config.yaml
num_attention_heads: 5
norm: "layernorm"
norm_place: "pre"
norm_eps: 1e-06
qk_norm: false
bias: "qkv"
init_std_o: 0.00747
beta1: 0.95
lr_head: 0.00712
schedule: "wsd"
decay_fraction: 0.466
decay_shape: "linear"
doc_mask: true
train_tokens: 254900000
max_steps: 3890
Each number is 128 + 24 x the weight over its row's rms, rounded and kept within 0 to 255. Layers, rows and columns count from 0. Numbers have three digits each. The size before them is the row's rms in percent of the matrix's.

# layer 3 MLP down (transposed), 640x160, rms 0.226, rows 535-568, columns 40-79
089:102144135103133100103162127188163137159096127154127168124094141114120095119149126106146139155113171175102091155137132155
094:101117100167155152159119155162174097153179096145149102131144125157112132117089116138122134132157122112173032138131121140
095:135139128139176133092123128102102145129118133123132096098098107109069110140106156119109098117143122095126158097188130113
117:129100125106141143117095121119125125172124162107093045112187160193134140124106104139160111138114084115069111114167118116
113:102103131058085160134127082128134091132106127166134135157090121142152158141125123144139161081107167127142130143128080126
105:089109165113130132136106159168158122146158155134110117113141178097109126141143123076118092152112136081121123129110104103
095:140150122143149105164156147136105111113151164090135151072140112161098159129127095132126105111130125113166087108096125103
097:134117176088157133097150164099149158154149125113131087143179136111137176101137099145127098137123139116155144142124123156
086:052112129134139125124158154152126121125105146133100139119115128135105095151108155115158115101107165132163167094114063117
089:080091114122107126180112179172131126115120144105109136152120112128139131119140113165136177121110150124175119131146135141
104:139173123120136151165145129138113159151061118141090125153073111144098128148124137165161128133123144149132132162134135132
114:137096166126127147153134101104149145127117097150162112169107133119160096145144159119110129095179118136140089116147121169
101:112133152153110103147186124125142124123106125171106135122120172158139134142146136112127081176101098119117116171157137094
104:126112172127117103113117069110126166157120127121104154125125102143125131142088054161119167167141106154128161151150154113
101:142079081122108139152123096131146093119191106115109132190164148134127099158093109139122160149133121107130128147124078149
113:129174115129164107152121121111141139161102136104127130185169161153132120164126138135109125159077153104097128193107118153
131:134161109152151179110200125135126087105149137120139112093128094106168143144088118117109106125096184143110133117129122133
111:141112150134139152144125123082101140127088123109114121136142136117139179132163135151165111139158138100138137134114138143
082:130142130143178168141123157141141133131124142162115138140096124117081127138116161151151132129120095150152146155114124121
090:127149124150142138134192107172099143143146146111059135127148132127125121112114141136121136143093139145111140118149161122
106:160094078145137134113100091153158114141162124085124127114123177129163116161136152122192110123151104097145092148153135128
101:147147116179100106117100147155108171102104132082157145115120185122124146105109131126119150072133125137108115105105110128
099:190157176138114103156123118104134144127160147149130166120144176160128178171113098090132122160138088132145120155148100115
098:127136191146154133137114159170193124118123126183112119124125145104088162105132130138138143139100148112140158118142136122
101:163113110121123136132172086098088127123098131096132125134135112149103097160134126159149114108131057142072127124151134090
115:131133172135094178140135159116105136125112164136112138154128092182155122136149109146097137132125142140117079149149110169
101:123143114186166119144137172174140153134130087136128110152106135101143123109155127106171120157131129112130123154128186113
102:154142114129129169109178102113121143128158157131129097172119160144114100138111060121122113120099131149126115123161139102
088:137104158124164115143108152121120165117150080120123145114136124140158126123125112110139165133109143121137107151150106112
090:151168116135172166116145166135180128159135153128168131114104132123131163143138137140163149130104153156094152115144157114
114:131086127186129115174099115097108145113120099136115162131124125140123115144125130165104153150129152120175180044141148174
113:152102096079088117163103159179174134158113115124135147136167136123136147098087128115094140146155177128101125097154117147
093:178103151102147133110138116113112120141124136108148134111141160095074149153095159196115102094145098164155142144153084103
121:157159140136160102102113097124150139161114118129089129115123094172109067112094134147151148141096120138080121145070148140
# layer 3 MLP up, 640x160, rms 0.234, rows 536-569, columns 40-79
095:116109144091148112141129082137074094131094121131146122140104135117108170132170109098150121132121126132129202138090151144
096:094131100140114067110156151153130125145134161107163153142131181121117100118126149174092124130154152149148094106109133152
113:142129128134116137111119135150128100152122120131152143151080161112117111139154146136122132148109097121107107132085132169
114:104098127087118158120153085171120160086117144133156128114150026139153120133094158137131111123072115141140161104123148134
096:176174127141125097147140114111105078173144117124124164111116107125123101144083158155172097171148115128147108156093121113
097:126127143120118119100165158096133096158163112097123186109117124120136159180140103149122106128089114104107095123103187105
093:125119117140131114104144095081081133151112126087126153128140136082137117123131124116125113111125083106103133093168131102
095:150129104162135101136106127112128146111121124130145136138113094123117122080119095123134126078144118143102116130151144095
089:130122121142150111099162161131133133170150120131169078166152111114115129152126154089100103134118131141065093113117144174
091:144125137070131119156154093114128161183077119129111139154118144126095108131124119108161143167139160167118129154117175082
102:122127141178110185142118132136145154133099137122130093118118166107101181153192144152120147143120136095096124100089131073
112:155134141090143113120042136148138144140130131102144127111107086100131131157079114134096132076113130131141184140113127173
102:126127119091120149140187136091154134154102130145138112110103134133117091125131123113140165150116142155095116092106119116
097:168100150151132155123155121088166171138074123120088137157130143136088149151107116135123110130080146120124163140108099170
107:154159147095143181140137100154196112148118167100133150129202151132101129157150099137121143162086130120088127112135167128
115:117082110112126138128210083065174170111144166133114120096135104097127123125128145112155112145095120161102143097122133135
100:139143095146146158160143153106106136136142131126162125093150159147108116093090095110109118093112101102132170108117120148
097:140135128115109070137142120123138115100147125153134098164166140165177128080141140152081096099113133096101146155169134107
093:146158086126117156082173140151143109135125154093165106160094142129151172127139114144123126149113090117208155127099122137
105:139161156067161173153176119157128118111123132115116102153117119131100112128159122175140123144150161122121152119135138148
110:156106112152112083104105143109135089132168121149149139126117113105156138125125124118123105141115101136177157156090123079
104:152142134115140153131120117109146140126120114174111131177110086144138172090136160143153115134159131146101101169122119169
103:132111118119105115153093140131163152163148149122138166122135110101103101126086126136138144139094080126116135129164156104
094:129111133101111099168106124073145111089140127089127116113112112126125110106144138114158140105113093125090125123117177117
111:156129158153122130110123117109160138106139148122110136088135166131187144154126159157085161130122105104148138147110146078
096:102133145164138129118153136130121128130121177162116099118129118198130142101155158164136119104137131126069099098122146112
096:121104157126160121122153122106106128127139094130081117121125132130147122117092112124141141155103112175167113129180158150
088:111120101173092084111095126140139200124123107152143149099134080174159066103120099170131102153164140135139106131134157121
074:155106126136124160108179116131113158130126144144153111145119129106119097120053116103130174128152117131129128139083142128
115:138147119110100167107088111100120130099153123156119149134110132113124161129128144119190111155118111104083096129149143127
113:123120109086101139114103110104127119157141110154145148108111141131121135119106172132133131098133139143107081107167114174
095:140124143097119173124097142145125115096121131099135136157120139144166124116133081115172145124102128089130143126141162162
115:129152086101119139136126145117129144117129204129145192115181077127138098145101171135117147106146109126142106097120160104
110:133141108171090136123150152142123083163156113105111117166104092124131102167131112166138108128138137106115105122116137123